Part of a small language model's weights: 10 layers, local attention windows.
Each number is 128 + 32 x the weight over its row's rms, rounded and kept within 0 to 255. Layers, rows and columns count from 0. Numbers have three digits each. The size before them is the row's rms in percent of the matrix's.

# layer 2 attention key, 192x96, rms 0.11, rows 174-191, columns 0-95
105:164129118119109116105079206123127144122170115190146103122149063127095118158118097102085165078132101133165184062140138112098108153103067175115150180219150105138102158139128167118137121136158151116119085166152090136177094157154075126135133141144134079155158170109094116138102195101162093140
105:152087151148110121099092111109127107098114090172143184110100055128096096116086070107119126137099176113119121144159089125117110122083127124176100150171124131151112082119187153168160155107121080144070109174151113176146148176121165134162167095105118113074136112131139188099179037133192096126
102:141164134125110145174115140067067064117149180178120122106074155113091114109113069150108165160100146110142133151113156113091159101164132112175083105145176156129127129096176106100135120067075099096187071126151152058146134116125086162068087151134165150103182151124131090097127146150153082129
105:065105121161110136148140137140185067135130130131138126115102105112143149124132069106060116164114123109137109120138068086111144171130122063118132188156145119114041109160120129116094172128158202055149174103169120072124126216134064131155095104161153089126069131125130133138141133125120125140
119:130121114129124124060102104126129131120134106119124147154146106128068109162166163121207132144075182121117122131160085080121156140184087072124137104208173102109118119089139164114112184109132114055132118148152107141126139124116105145110139084162085128109098108133086132174115074092119247128
105:137170130102106139148077130157149115112170145093136167186121175101136156110125156126195079143128129105185116139129120104100117110147123152157118134080078123132142095109132089107091139183104112086136067107087148192119130107166205143146143093105151165048116089139144119047142193081097097115
115:131144108153101184157089144134155087063124145111124073097102108103111192189122117086171137087183133151149117109136155095120115170130111120121136141139103105111190127121088167126164142108133116116212163139161081212152155102140134151183087186094187154128159127130133122141089143112187167096
109:102149083095113112118141146122096122082057122072156149177171153119160075159131118129090103144192148146123130145129113118127174150115123165049111129091189130191170092132085145158155101123093062158064127134112119075120126113133102114123141099132113114229153138112149111172139159161169109104
094:107137111130126142146079097145154116130153144121143138166158150109119169113168118214178178107107102155096142110109171107127095189097105087137162133182102117128160075110090104089088117144134143179165115163182182147043163123080114092095124147184126120160163139164082148122086059119097119145
094:157127108126108095126149133091092105103127136044134157172153123105110077165171162172174118126091117128129105145107089091136077139135178080149124117108120103130086158113111157141101120136152093131122066093082082085106186107135089164113115120118166098199124106134080091078103186104058197120
116:187143114162120128069135128127172120099127123140123128127092128114122079175168104124115190149028110086125133110133141125170166098094185146183157158163177151110085120138201153157086134095120123132211186097117101092151103127133145159113094159116149125128155091141089120138135169112134205094
124:100108148148140125099129121151160185128142064127116101107116126160143073112115084115139147146090158102109125102117150138187173151120135174137128114199076150106100129111134098111208121153189069162218124171177088152160178114142136119117115135142106154064197131122100164171138178106162127140
109:109120145091075131201108141132114140136094141137113127077139138133166076182121160114166149146140131103033124129138117157061108105119104121074147125103085155095197166113147109135073154132198127114122112154116120135130193161167179124055161179124139162199149134121160089106139092122107134134
113:100146109123092121087185101142163109152095127119117116103109162113150117155156120141149140166135101107110096134129072138209114129161187126091175115075157140117104132183049119176063131103117100132141221109101155088113163143107141106075156101130167200161135116135123082173118105102077157116
115:091171085129139143119117102104172077103147125105143162092157156118128062191110170187127170118118144177076143150162082114109156093076076107151131188087199138118168135134159106104144167137123079065158120136148150097101099148164140143120178127137087086181097121124128154133140051113147123150
097:106103156146134139116162103108130187185168082134100119127099095147100152166120049117069028128117141069187133155104105119133131095133164136142149125189121128098143112125143134109126124195190152100129159083084162142155135108080151131168092130151102108138081117146093157135091142155041127139
108:114156144121167129186156123133136132165141093128122129132103126107075141175097148134133156111179127117151107139053119147125153141214158086182086102154151126123131077118072195118133156047080133088139072091109162213087092112147105143179112133119162124092150105144161085152149162106130150121
108:095120144118133142140090115122076098086098144098158172146139134151186176133162190121172093176167152139053143153135109160109159109176171073065087116108049117176110139145111129110161160084108112075092101119131098075101114154147094151088139065087112111165171117136123094124152098102122119111